config = dict(
    d_model=128,
    n_head=2,
    activation='swiglu',
    attn_scale=0.141,
    init_std_down=0.00518,
    lr=0.0113,
    beta1=0.95,
    decay_fraction=0.694,
    doc_mask=True,
    dataset='wikipedia_en',
)
Each number is 128 + 32 x the weight over the matrix's rms, rounded and kept within 0 to 255. Layers, rows and columns count from 0. Numbers have three digits each.

# q: layer 7 attention query, 128x128, rms 0.318, rows 0-63, columns 0-63
# k: layer 7 attention key, 128x128, rms 0.332, rows 0-63, columns 0-63
# v: layer 7 attention value, 128x128, rms 0.526, rows 0-35, columns 0-63
# o: layer 7 attention output (transposed), 128x128, rms 0.459, rows 0-35, columns 0-63
q0:154150130105152048151187131123118188096180157163111116114129117187080137147125108168104123122123092142185127098128056089174105104136123175162104142115122124139127137226146118141070101088134100
k0:124139170145160112103127151094090121099123115157101120125150134107185110163184112159159143165120171118096124164107073135125124165146130106155113150146157132132092131166128151132131122071118084
q1:135131122131180134180153173134171167208119140114189130112149077098119147085123125158148110109082111107109157125142199129170106129136114084128119056172108076151103067130102106133134166120043144
k1:164140138155189121198157083118120129127120149162195139124139100115135100166133147103167118092107107155112082105106138130157184124116097091056185089144099122121140109132150135151132184106144051
q2:100129079117076160130154128102102165147113089123117086109127132145181101115101138126170116102117145181097100114101131144120144164127115174131121192148120179149123174122119110137153116070142076
k2:096097150121174165146110175135119127094114130169164119144138110147165112185100145156116160073125106117137116122193098173161143103094125145121073131101138119094177120170098106119123142198147124
q3:103156153160100183120165159111132116095126105109149148075122094129147176112101167122118148185175157064139049129137104147161149065128142111196153152114153083148123133105158141075132171101063103
k3:113103061090156160083174071137088069126123104126164172137096068146142134117148157109069149141212146061130147119136160119142126140145113136162130122057139153133101162072113131171048129145130141
q4:133193184138133148086108139145173124096137133098098128100094098121108055061112111113157107150051103138121129146176154134151136080123080187163135150143128098150132153163112160137132117127138140
k4:128191121084158141144136146139073121134138148141111123132124143126116104077163102144081132112156132082063183069174106107081095062100115157128133131148144141066164120234096159094123078154115135
q5:148080103103102155139169127155163151097142105097106129164104117107131153118143143071079157129137099108145127138175147099095167069097141096107125126119151144073129141159140163187115095161164180
k5:109129148151101153160112090107111159109123138124138112131081171150119141147101115150107128161178153112157132120126128152164130111127127117043105126120123146109162106091190146142149127141087144
q6:143110117158207169125124157152111075078154165104219103100184155122147075086076132202158106139111137122142158168122157117108127185153100148133136140110114136113158045149146120143136170143113117
k6:097144118136127151152105190117074132143131124158135121100124123124105078083167163171189064159108050143115144170100083112099141169166136095083180167148139148135093114164122121055156122148119121
q7:120134154136132122150124162090093104109140126091144080142180119126095090061080127121108131106077161111136175107188128140082128115130159051175154146105099181107109131097170108068124191086068155
k7:162105127193099154106108144192172123105116163102141167079109133145205129120139083126084151134124147100166150139115163112124137147134095099117153165120141146148047177050162112115084106161168128
q8:117128147152130108131149090144094102127160140104106120099150157139086143139111110103137135114145162105133100110151176158180091086108140156089078126147106097158166123190098128139170120113159152
k8:082135123118084139143152108157099064168130154104137120138117144114119150080105131114172148164120141116144183161129185133107096119132119132109106115125153134176124127120172139124153158169113128
q9:123085160123160112148100091126166129109167145133144107127121171121147117128065139160137123107167140160118210147098164163140140150128140167152061144090043141170084082094146132107154153162193125
k9:065126157096150119126162144115155124175160128144136162133114089150098071118124114178121157115100104103167130173088164140141107157082187112151137074153117091100138116181113177120120134091098102
q10:183105093089175134106111039165083134172140157189154086113112103175168078154135138148189157085099126158096076141173127120133111148117078097157105117123166189142128144115115153120130086138154095
k10:181181107090159048147126153128131161140089118076131109099119134135091126125104112120079122097126072096123120158121133175124140102056118137180139087159093138098146171161181151104124170086115126
q11:181063123083144110124089128155074112183121140109151128137220098153096082144142115125120116111178168112123094163161119165116180171081107122149144142175121157177105141109139141118096101106142134
k11:119127149113116130161108112090103124134090080065143183163171135150115110120139096086113112128162135106170121217128120142114136186146145079143154138103140125119135122081125210149065069146166137
q12:077208090129139221068153144139151111092072098135118054147104120159127110169099177142052142064173122075142143169079181107133158148086102121078161128137106118155108166050127116097114197185153169
k12:119104068113103113141089095132129130120140109114151129181140107140170142168139174107080185137129123147119136073130147104119143111137093125158089157118119110117148180092136138082063158103171135
q13:131153147179162156155131084115162050149127171134157141078165144092157076143102131166141134115126081097134189128129117105156164161123082139166126151127063143169117096125145139157141156099132064
k13:121104107126114167185141140089126102114118116146174094123190073120161130137195175038144105156160112084122156098156123120153146145130077144120169124086116070129142066069156084134146138121107120
q14:090079111107103129070139122107145122097224126171089086100127162123139103133068141125088134181027114126163055162105118137134153121106082168133074070201151118133062133128125132156129138143219093
k14:133113149147147054084125159106148108116158167170105108194098142055114127104125116103146162073104195161143124105086138124133187139109105106103109152130144165118162163134142078129147129153097104
q15:172120144055084110076129133091142144145128105112103150148149186086170178029175114164120159156103216090153202070119094141100137146120147159152092148098175127117125128090149192136085100145131122
k15:109095127133124112077186116106105130128154160104065150137121127083121182130067124170102168126163168111137142142130135120154125149136101116160090138146097107159118082098124152178101086151144120
q16:124157136076143136169167067134066145113134138151164072174135099158167103110178152134101129149118083157060140179081154109138106086163117153089141115109113105143145142142199142097114035090072111
k16:127084121137156113177115072214084179156124168139154139130133104124097109137129111171166152091109093153131190108104084110116126087136178086116132047115116128107150104136132105129127069089124115
q17:030081135149127153106204102140118062113094107094113153115117130160072183103157176153142117111165104098104180170154145193196114093143134173123143077117073139118186116160110127099121121158157148
k17:085098150063117220129115120138115135115119092095152118129097174093117161121171178087156136116153104138143097120141130114126125144158101178098134113123099162135223136130150083171117146150151056
q18:116140127114173168128089148107152120092130102098133126120081128153119084142103151130135132147159117094124119150189150096136122130156092131127111089134143090138159083171028134096133123120046118
k18:173199178025113170125059138175149178136097057103129154151136079133084146150145103072149094089173069109161098093151085149075111153104140141159136144156117202145101111134156152100168126117157126
q19:168101098136180133083083157098150106121133132164117133163171147104083141148060134149050127093144104172144139141138074117127171040102139146116070130138125094143080123132094182109108174098127073
k19:168150115121107157118090124142133143151157088159138101149114122122103066151086079143128147045146116136136181130079152094063172158137100125091144140131186084111076155121169139127054140101160099
q20:091070142167109076147131136122177111138099182191097111129143119163102116106185148147128128089083201125086145060119164170144122143140143160105070181169117084156149115126155105128110102162090146
k20:135152159168161165121149142153176164157100191140169151116149181102105070170112120098123090097122137125162152176105116104102108129085108113116088139212086084152157124113098172135146145181158108
q21:120093122148080141127091168100132164122143098139132127115122114113119113145107177127114142139142175130101061145104159112100096146105130188072188108147160117110052111120154113129128077143093119
k21:109155146193137130157102116155177109104133158131143163143130036138136171130134111145162114101141168157128138131094081162087081116086178111171126122146164158126076087116144189141140157132100155
q22:137130084072103088117141130145080136118123134161161158082045108149133102163125146154178116138136133179075130116110126158146132096084161152171171173146138159083137093195107121125135157085097092
k22:138140113187138112135132128086108137142148119136133095059161103121179145123154146148122096071109113161112108096148123123105064123086143129143144154134094140176051137121123169105153180110113136
q23:135122123149130123138169158135066077170080144101112168178130074118177155130129121144166166161198151104153107113083158163152109178103134071121126131151093195086155119075140125132133121133080138
k23:105123106140194163114117138147089140151108121109143065149110082185134119153166143128100141149144116106120102099102133127164126122082140150116083122172091118155165114100130102100116186082129104
q24:104152137136130090135075092145126102177125125137153131118082082079161144186139136146120057094121120164119110140090138095103132146123200150092118092121111119164056113154139157171148140084163142
k24:103124159128140108100138156097183143203209130144167104137134113164115099145050157133141106090098134189058168063096140089091121114127132141128153079120157102113078132161123102132141167112073096
q25:099100166119096146066069134169110170130154112097118161114092107144179193171096182076136126142115114104135150189103095200148120165127136127152117130105111126118151094100146104094133110167162067
k25:115147206085162099141055147118172152101135121141117132093132146164182140158177192123190078131130124159160088119134142174172178108072109073071112076125110126152104114118158155125109163128143132
q26:183135138084157124134199123131043181062121095148147142093103115115105171102112150148140112141121070173138121192096144077059153170086152202133149089164167130078100153125199121144081148114132143
k26:110096066160150083134137126099158150080186178185164146119161090129133129121113126156087156113118124160114111122065073131122183142151126137134154099121200140138067148123121105174118120097091065
q27:135182125025127105114111137134148106159168089136087103130137175171151123131191137116121058166160135118120094107112106144133146148085147164152088116132131097116141151115125118173107134026155190
k27:090139095142128124115117104131090161144166137146155177121142165146075127112142194088152136185156108117127122147131103131117130154114166118147143104046082110103124148142126127157113210122143060
q28:116108163152139166080126115124125122143112137112140152140149164194108157100103156109174099105005146126119096165152113081084128110198154075101145146132093119131095118141120166128135135150123140
k28:158150170190152126062107146136133174097129124138083123129121158140112160166142177089138119124090093111142093132118095112116063151125128137129137090133158156158096152174116161171173144129165153
q29:131080123118095108136088193169144119108158159113200088158158114148113120145105101152141114143083138153179094106141129162102084147139153127122069147116119150103161101120100154182136053050152102
k29:124144137173180157155122114149068101139132116095103148191125117114160156124110160138130154164082103168174093134106110156109067119134075102057141110114117117103144103132161077164172148119082092
q30:095084164169084124146104139116110151146094177039134125143132113126086130166105122146086140069177174112102106081117117135078119143101122092120138143122137051175151160115106156214065126145137145
k30:104135187197118133130107207076140155113124149067111143169173109183134149144098081181093114125123156131105145078095067084106133104132148101128115193126132083154100137106096135126123142155109141
q31:087093110153114119122147134132141096209086097113102100112151124153071099133149112144106134112126120185123178087160122122127094065138095127148137064209117120140129132105067117154146112156052152
k31:060150130180144155117124073167115069146106152123136110136130128117115166161182121130180132090140154158095126128174110113099082065133086148119090153108070126150187138157099104124128090115087141
q32:102109134120064118069124124115044122136133101178138156088142164128124142088094120154126109157141101150162182166089131108107101113214215113129099127142152174126158111135137109161100113135213140
k32:072125138151093144093121134067099129119144095124138114155134185139176125084109099184138106110129102099093111123158166104119145132125127114175120117096171094139084129191128188098050153145155157
q33:169138174106114081070172096085115141131131184157105091084129116118197105094129071145141093139183118163067143157095092152115086160139138138139109164075189136119137128168091120151116074115177114
k33:104153107140143160126097144105151149077137120150155201140155123152104126096101079150136111107105081130111133104129165147113163156131131147111154115170148170184122119108089143115117095104133150
q34:171159088128115114158072130148128094169113128123142096133165130130156097232165133147156101163108064113118156063132122140098100128176063117118150162091131134169148142173147159149098119113116109
k34:134132140109175148135167137114124172119074151081132099144134166169125129162105139125129087136142130143124096199128139044184165133200116161148134138139119166140164131098114068082124054137122143
q35:095138093130135127104127143123147103168166081182155131091167056105086126081099126170118159129091113138102118109137193125138146115100131145164140083151141104115097136161043102155120163150093144
k35:108104071165129151073127141177166163164145091149174137150153106080141100097108111148063160061139143187126157125095092086070129115153176129128129128081091178125107128114170154130136093066089127
q36:140049120187095191126150146045125096126145072110115125130070144129155120149105174079110137193099114132104135084142075104097160095107056111221109115167141186182131162123125100174143114117143060
k36:147093119135126103146177159083158070116145165071133116089063126159120112079120101087131118144109112080131110165079107121116152101107091141134137139082163181115111115113134117128153143146134124
q37:114103134108157127181179166172168092138173136096197065157132093090206062078114124161145098087043091118151115180079164113136127129117086146129161088134137175108115102053097088067151139114138141
k37:121128096093164158157146194114129102119132112127148118159109162103141223112067103172125172133099161171142217102131098129135124120120134135157152136124121105123175116132143088097172094090111107
q38:064107120154099098127154134045175164121120099168123123117097146123104137130112123149122123131151146181094079114159146112137180121175075132111164137126114100121127126155126160115126115151137109
k38:144109116122131119089101091125070098109176073139100137171148123099089152114135082099105160122123125181100148166172130113157135152159172154160145159137142109080105120120075147145160109143131121
q39:072122097168145144202136138088150067153106096088159114138135153143147133062119197112106172173133074055129123163162173126121114079073207139141100109090148113109138095131128123098122123157108163
k39:102158134078057112115139120121097176165185076049104159086107123121126122119133124146095118204170111086110071125174132158102047165119182133191155169164154124128101130111140150129071098133107207
q40:159081103123179130102088143066135138095156150226128137142144123129084155116073185126159115120099114168168136114143066133178177183084111167098132117186163053110104139140128107145092180107122099
k40:150135121089091107124088198111122135104144119129157071144154128131126118144095133134100174090186096103146171148125109147121172156140127105072095106083124086161089107099108168089116101092142096
q41:132123142147150109087131165117142088158153140132144079167142161109127144124133105172073143123113097070105161114150120178077121137151157101122154114120144127110109107093114148124217118126057090
k41:128117092183141175114099131130092148126153115155189155169110084133099078138122171130122084092100152096153066113062075122157131127138117127169124121133110164080114130159152121132101103091157115
q42:149140110190149141173117185128098152160141146145182124104163140137102178109106132127079092146165113129196158065127159145093102159168136060073128042092134099109100142099170157132142155092173103
k42:108170127125118131161119138105123187159164128190141105153107145150141098114119135154108130111120071147147163115129141117142125096148191179135135153122135117092066120121125156181156185073077119
q43:133128143083119190114091180203123117127153162143136171175212109153171117115089135074121144106115116122119080122151163143114092123099175113072118117171162142111109091104124161146136141105126142
k43:142122100146174131134081138106117144169112171161155131157105138176137151119092211112189137132133122108155111151126121109131125119047156117113128204107117121123134082134118142084152171156125118
q44:174147117076163130141126119106087160081126136133113163085147179122143152088133142114168079186145127059154144125169102102130161147162064112142140095115143189114123119107155160103105103168080149
k44:119117154029130158146117158156025127074091144093146162090135107144137100120138110169072155209155148054142127171170125109140196126139179081100078139152148200154120123113152153073121086131151129
q45:096094153116106144145055169141139135157156112109179080128121109120134132071125179110091154134145094087137086093172177206158129166138131110191120107100101164125141122073117150131137174119146164
k45:085107139155146120133095148137163159148101152109135147139141187114134154156208143134144125086173176077134104095130155116116131138079123140125173156123140086144121111109146164121106172123136158
q46:160066041077100099107157130117112052129158133117125130136083163099093160065090125144098133146174116157142126121143079115140126122111129169156131165113129134109115191156178119167137125147131139
k46:170096089115100121149090123141120144118060120137060109115117129117124132099133146118070149117167168118153140140129138139120118100103102166139090175047147086078129130093192091122139132151061142
q47:152150158119149111216107114116139129124137111214099076119077108118147173206143094115115056137120141135076093126154127119126113134138110171106141224141133127125183125067084149146155118104124119
k47:162139111159121158117100122171135178113104082130133150087067091124104098156167113096129098120148122172067154137120166083137110138131071158092095113160109130119142161143102146127189081149114134
q48:149093120144147130117056105119126146202092111129170095149135192142119134125096168102189113096102135175149084135208085109119095120150105114090111156148072073092128120117150153124158113165105166
k48:060168166167162133133091120096091158178060147086128084142198159188123134177128103127143082090084110152102175125156137121166091149140114144096080083141146147122139102180087100130094151155131141
q49:117107151115095096204096152104111120099124111134123130065153063147118177134198131193132057130081125113145068128170080173208108133149135113097111083091072137153116101123134121137109098130132158
k49:002138160139148096144123077069077110173086127123163131107205155115149169143174144122193137136127163144101134118178111087162144202187106133110166087085061164098148120068087135139139166081144110
q50:125138096148140168131108067098123090131126167089130136125124117158120125135101143133115112094153146113100175141103126138153140063127156142083109151106132067160119103067117148090170057145112198
k50:105090152143143106155146140171078145074075126176188141156120118127118171137140095108140104098071121158122129093107107120161140133116134111075131111119133113129137148122123111101096156121144156
q51:151142129118107124103045141141129105192151130154091132191086173118154075137106119160151124123123164185067162132118171104130141050126130101104129150134133166128146127088233111138126137125106135
k51:171141138126114168102099103174146126131100141136160081092117140127118150132093107102147154145081067160121137115180112132110180145125165119142099104101127114129155135133142144135116107115105151
q52:143121118101067128134118132126128088108140077152062107130117131133156128128140096127105195164122126072126078163155152131128150094146130125119102124086135167077083151106155119158113082079143123
k52:159115128136107133114139163093137121076173099131131106058176107129128120144063143134120173178109100066139098123128110142187194163154148160152137138091156198162128165124195157130093124086123103
q53:135125091142093084127090119134121132162141206181198134088087128167082120140151140087117102045118110140146131116139172177135121093118123125094069145200111124157134075104164092167118111107106151
k53:118128097145150053149166056144146125158117185123138106200089132108110116136162157106154112104174107182125136099128093083188072087141097123138158118147127099116143127152155134128196109072121160
q54:120111137109114161185113159165150135074128121133069172134113144097175220122128080146084115116119148053143145042104172148154123111172113120087126132155130104123122167074045164098126150160153161
k54:112119130164101122097170107131110157112091122165138135100115139086161169126167129149088125134124167153153103097119100097185139118104145148199109091114048156175160137141097166197152100141090164
q55:108131182102094159113098076112073121121138104161143149116116128154213147079131110150147148170125129102124091140081118117159093108125134107111094101159133169140134082142140148123134164110151143
k55:115106103104132116113146071112128176145125178122038139091114128096144175170158131055134133157143165125145121172158123112154092110116126121172129098107097155146178171169093171098118124154119100
q56:113108072072134114178124120089133147164109110109190035128126153122082182157125158128153136152142112138122134099091141108098151150099156132114134150147085110141178054117148107125157138157099091
k56:108177100166117144150088142150145097099160148114152154179068110136102116179104156116115090089166154149201162130159111156145131108109111114119185190129143097127114081072139091034223127104007130
q57:044196100107192136098137131176138119168135163141074141173136131135150167099099060087116100157119085095215075112161153147130136123111100070178126161132191141118064097079131102072159163096140109
k57:144141111152147169122087121147068071165143129108104136180214156117151112088140091091127154147106170121212102109123133210156135116130082025171102111098095126144111133087137111135110123071110131
q58:080115076146125132130151078121142189086136124146120139144091175112171147099109133226150110104169103101123134192098115152082103165142151086153137119114145101126119124123128158155127087097123117
k58:139074136079085136120110141074121137117140082151112122123183144133155186098115164141120152115178149130117148137122132100114149136196129111131171123103101071155104097145101202125107137144109118
q59:119137092078087119131095101087109067115118125115104113162158177126070190168154100110122155184155182096158104084182117158180145079116137106121076147133083147126172146127159131150160122154126151
k59:121053108139144155140138118173096104150103075136109183158170152160132198114167117108148134175134149041117144098110120170156095119163098067113089149023058131152176090123139122128143147151131139
q60:143115087098150092095102145083117139101107128189125168132087144104134106114134128155112115089152173126171135130114122178148100127114104114142107072140167111129137093205094159111109102152157148
k60:150102150167158093107159152104174139142072102023106142166136147093181173150102090137113100102161155138132170102126150119127141112098192165140126149123114087135143152089115158117097131119118146
q61:058144104181198118134126113168139219114179156152151119126101120120157136103141142124120115136107145049108130145174110138155181110112129075141132149143113140128129101123127148192146117143119119
k61:141116211148119160112116161086157085118068133139121128140118139119107129164097121098127121184111134148116143090084115179101118116147122094075105137110145110133063117100156172127184108139099137
q62:153083192128138143061129110106074132169142133191099127121168089123161074127041119140193126114118135185084137125172161088069109156190185194135116155094194155129122094121122096188074150090154146
k62:103142108156086136116150161095131160102148099064149143074139089149147143094136077098127169113117137192110136153139146091113176161120165126098154130109130096083109138157162153182117088087155128
q63:132094168218143099103088136158138098108162105165109163175151140152125123151125101102133168116083120101118063126129119164128148113101154122093168168115129106132114135123133140145192126182164105
k63:142118108134180088113161094122125112116138142152176128170147099125063111179122107128200113130069152213111134172149123169084088104120091136086127146137170145151131121119139094170176128119107151
v0:150121121138126135138161096145130157121159080107098099073143123155148127125146146139141144145158129161150103121134152070114108143103100120095136055169162066119100144095148100147126122123137086
o0:089096150154116106095146104129139093084127098146084119142160155145149073098083148113154160182186152118109125176155090135136144177070156142136097087128107102142122158135136127169110112128136122
v1:186136118118154130124099153119173185131149176156121099138082096121095135109149137146134078126160128078111114095098242136153129119117143111166108108124151129125130093128161129108196076178103101
o1:110157115101148102107102159115117131126161115104093123114094170165122136156110113147135095110174088168146129152156145178155148171147137136125119103104148151095159144191137129070184134102194088
v2:128105135074086128151163072122131133154145143098145106078143111174100105129118089037126167144142104108130093171108166155170136149127067102138090135147099051134113138115123126150136179170113105
o2:066127158169126111141178158130113109144125110160098151167094085116141155058106097133124158159117138130133096077081139111133146113129114100164140136152152086169101154078117121147133180121183095
v3:177160177146137098124122156142151154117163106102086144103111097121113154122091120114153090171131100120160154106151144084115170102152146147147137111124125108161151108143127133152107129155120174
o3:094123116084156180125165112096131118122085141141153127130132148106127097096099143112153146108131138131125122146175179162145129120115109205124115091127089157136134102145166090071136136157091138
v4:106118128170107096141158092103156143106122119178121111132139105104116169088149096142108112157181138138107103093128144089115121125134117090097123121138126120164139163081117122110163154145112113
o4:113128127182101088104110170107143167133125116137093150144104120162125156131098138125083114102121155091089132125144122100104159145099177111164122150095162140096097164164096160178140138111147158
v5:121109141171117183157094139173139151134117117147109103125148108138127163121130155115106142137110131138178119129150124140132153118155108143133086131145148103100132107129148113108096124153102124
o5:115127122167146121137128138128118099114157149082124100110109072109088108132096162138112161119084145143137102133090150160112132153150130168174113115108135151132147160145116071197112127125121095
v6:165174120141131086116099178149148121123077160136122229141104149113125073127150080108104079114076088117098154147143094109096073163154146158100176115071143174137129150180167109071093154151124186
o6:178136073150175127154115119122160137148045145103154148186111123190143113199104132080163142088117160136108162097139128145133157149108058082121106187155084122106105137084120109059185089134128177
v7:133159086079174076150159121126097126110167146092096128132167108117152138136146097134134185124134136118119087116170160105150123081091115127166123168125088124152149094143117130136103115149141093
o7:117160077103113088092157173126128094089141111148101154152169151053100087102163132150061123153159149118125133110112167114152131103125112167151101123106068113109123192123146161183146162165177162
v8:085165102127161049150148141143155164138137148129139094100086122129130143112142101175135080128155131110075133126133211062088138155126115159149119100103122108151113090142175116115185131102131093
o8:103135115139105128070117156091156122125050121151105182111074117166132110158108138131093104126142111175080096162123146130123124128149163154097099138144113131143148162117128099137100155130129175
v9:164158138140101171138076167064182092137103155130106141087162107113140114139144138141081161153114099118121123105121133117094150087121127162130176153113124110131210151150171108088101112136101065
o9:134160135141158138225063134063193111152109172107132106123127116148124111181108140097167134120142137089126097125142176161143109179089086128154149194103144107133126135107087089120077122168172133
v10:107135102118181117142126088111119126130137167133150083098148086113146134161100127174093119109151158143131145073106119127098163072073144138142133127144137118137118102158128181154122095114119079
o10:119140105103118111140104121119124081126137113158100190103159134100142119161163145091068101183169081123118103149136137163116113188143141148166122093092082156094157162145130136139135160115149180
v11:139178108102122150126127152090119081141118163147146123169167179110129059112125135128138135117174127114126120124115119159143125143143159093109103167149097088172164166145153142148103092095124073
o11:137219103105120145164082115120120108172129166155176118135156150153124115156105126122139090159190111133174152082141139168119130128132115097148175162117172075158141122082099115205126116094177113
v12:081163119146101134112090107150131097174102178118143151109149115104167119124128131134097090150109103097143127158118066149106155098157111130135096117113179101176143162197110123122154086134144198
o12:131111153165083160159131129178127156154098113135131153119149142108132151097148143142100130128167137125169131146136204122119099129161160090189073140143077111101127107122118084085152139117137113
v13:140141100156155109173174179149134110127127092169101137079111134120133188116097090166150156149128117102089110163172138118086152132104146111130115071098137090097117158103134129093139096102059134
o13:193131127156128117140152135089109110149120148144116076127104127121144126131155125131114122088108134128113121121121069056132134079086153152096092144151155146168108144167126113109119095126202126
v14:092170119169104133123159105148168168150137067134144135073167109107143153119123125103094133130099119144122128078110140132176077164148123111147102120092091152108057143084122127140088121170137082
o14:105162135167106173088121122150138114144122071138109154110136138153124102124068125115120124130137134182109142105114123106127149114104141162145127143132129104120110147150121122129129125146137128
v15:121124158140172120085124086096124167122130108157114162096098114166117182131114154178125050138124130133140118129184172101158112157083151120081137147129140184144103114157149175166165150036090133
o15:076108161123116082129147087075153094113111106112127121111093148136102125165114102154078123142150106119109179161219109184132146107106120136113126146129093140102190149147142121144139134114091179
v16:147124139139136097081135127156149117124150145125114095142139134145153080096165085130108128149121096104131107129139163104085067134172160159124149142094124145164117117129088117125117111150111136
o16:108124125118123170125094126143118125129120120102077154135106135143169094204112146094129166110159132107181113113102132128126121103109165120134119138165122105130119136165099168076137126141160159
v17:135138108113174153149138106152157125137142139155128146114138124120134130125149113126117123130109140103146145183166148090108146104161119120143128190122151122132149109145132138068144075117102057
o17:156141076162154120129129143106111119134151144139141097109145061143107113112119175195094119124132184150130141130110129151146166133093125126106088151106124104118125152114121099132082100136093070
v18:161128090107097092141126108141112108104158162142145115139124110133124140122100131108144084122070100139108161107179125141114125083141159186146161136115106150080159106096195131137116090156125159
o18:156117098114163137087132132110097099091143149132129127074106138129165141107094124143105146109120159135154170150134103161140163186116102109183119081064153129115141111099152115118180153140161154
v19:108101083095141105146178136121104118135142116147135122133161124081123120115122161139120132148162092114139092097123161150135127131155142109151144070157112139086082144090136131103100111151129082
o19:129142131106145099128117192181119132152159084148105189106192127105138113102143109179135122130107118144088112083133101142102128172116138133095143098160109133089104180151152128126108100142170080
v20:106087126141168161130165124127134137104124116097116119164068127161121129159145163140121085161129085137070153137194126118144123129104137118134140109105122152102115132146100119077165140128137151
o20:116081123146140149144160161115155159121129165117130134128157169137070157113133133133146081157102116140159187145132117085085124119088155128050126124153095107117136142115154130155104097155123162
v21:131114133126164146098096112096156086139125174111130160140151165125166100128140079159135092134158142164097117112162108138126127165172118161138125120077122092122096169148093121103106099137079119
o21:172113107135192171188153120137136166149073159112157142131109096113110143181104120151098118115158131079166116086192182109114108109101104132160126201111165090148107126101083140137108112129134092
v22:179150103117124150146114123130123136131123167184125124099169171130148170174103106191127090155114105140113155077129117079155131136130102114092100131176102132105133115124122042086146129111069132
o22:171118097159110105114116110087125139133140105166150065146121137112098190210087151114116152135112130140057140146116106173142175122117127172118135138099122098114114128139122121209116119075103108
v23:155133130167092105180104135162136143098123154185107103100160121159165149091085131145113128154129123153162130114110125120142127115111092100121116116135090150125086115096153097172132106124139124
o23:131155143155097113128098125155080136108118110103096114117139136090144128154068128142129129108096088130134108133121174104087141121163172145076110131098137151141098193170108127138143154104124123
v24:160088080143138121128141127088152130127129152117123128161136123149110118172106161111112130116151152155102081118122086154130124122100136159132097179128154093137116152140081136100120120145126130
o24:159148158086116136158155125127161155134139154133130149164169103094110135052098091099131121160158167111147123090131143165196161172112149112119121111139158157107096116123076121097118131093116132
v25:138157143129133108109138145137149173067105090117129157130149142106137161105093104135149101151149164113125115139136112116151130134090125119090105133095123133129121132147136114118118080152163164
o25:156157139088123111115151107124111152186106130111127082133114121172129120136120116097150119143104105139153114114137161157129135048093121130102133130153114138103100113121149072113129139102084110
v26:093176133146114165098147105116139164127128105139103133125121138121116125169059140159163096124157129115164089112087123158120120166176130150039153138169149137122102151139116169098119138149123141
o26:143139167118126160124130111153102111093093086088171108148110081149101144135122156102162100148130092111147121157130103138148122163134113138097148107108166095082188094125156151141160134160143089
v27:146129133063144148144134113139085150153132117184120112132120106141129131082117116139177127145133109171104128152165115147138115156168099150134129173154101108129108101127155118170081131090076079
o27:083119117118100199104128137162138112091105139127138075108122103119114157165111151137077132144193135109118106102141104097113157132099149127152127130082106114131090141146127125144145178120150120
v28:126121144097147094148138126137122137102127112130131111148098105100151115153118127118137113141158123115122136116175136131084137101161094093110130121113162134127121104155144156138130146131134186
o28:128105122108140102083150139155142130100078113129135129129128118092119165137133108194167111102142121132121105156114118130119053117132073120111106134140095154146119089162068126077150134170110148
v29:150131165124147114140099114138145096097116102125110159128130130119180117111140116091122130133125120131109112136171161139143125083197122109123130148131108183115183144132160093118050188125083100
o29:144141128126127119155148146082164124113141154112119124137135071080107164171122159128111125049096156168151097108092080151071145139120142159152109154121151109108130127136065163143130104153144143
v30:140128122111128196057114144116105074124121162124135136195151121083122065110142125094133112113203147146144125123125144145149127115145147101077153144109165083160176165147127148157124106134121107
o30:158167118132185121153151157173126117150093162135159094118102113110125100106149090170196109097145144076152146086125100178143108133171053136107123173114173130113145118130066151100133091151083085
v31:134093059131143140118123122107125094086184120115101178121129128115119147162137141169150144106190139175114123057142085101120167136090145115193123077126095124071071153117111123115198150141153138
o31:165120126146101095161125085091139133105113151166084108113141126146122154140113144077129093196150106078099130125170079099112101111162122144140118120127146167095095130214202166155102086128090125
v32:118127131169066113149142095138177151143133095149112110139148109061152161084140107105103152196134127131089136127087143060127128102091161125152133124115132082120112146122179109119140101139130133
o32:151141140156150104153120091161101176201154129152148124077048149185109140135139114100122082105117124144128088141085122152143122158109158153102157135120121100125110146154121128154108153129140145
v33:144148118103121147132104114111116114116106117152134067145127131138142129110136139155100191137081142163126068148096168127103119063149103109059111155122173116190142121094111135140136088194124088
o33:107157104126116123057112137158129119101156149150121178102141167097128100138089110114116166117129162090160140123065136135163148180125120129132095155138121135084133103154115112132142146162133132
v34:082165076112108070122126164137103117136121161127123143154145102122207068116119128055131174148107154132100140139068120098132091173098137177105122112111152136167159124154158111134128130097113129
o34:128141134138164095151084123197133154133111074138173135156121135159146114130145152124098141145139125140113085161136117110150086134089151094103092130134165103110140115110128157105077156108079152
v35:108172152103189158130096109140165121133184163106133139136136117156145133155129143142146102165085130100129154091140093089101100159133159142148139135130141148160162100111151130124118164107145088
o35:136112118131122160094107143133172095129108125140134101130114034128098121156137190138120105105145166151140186107156118167100108116132084158144146078108141106132140118110112105096097175137082088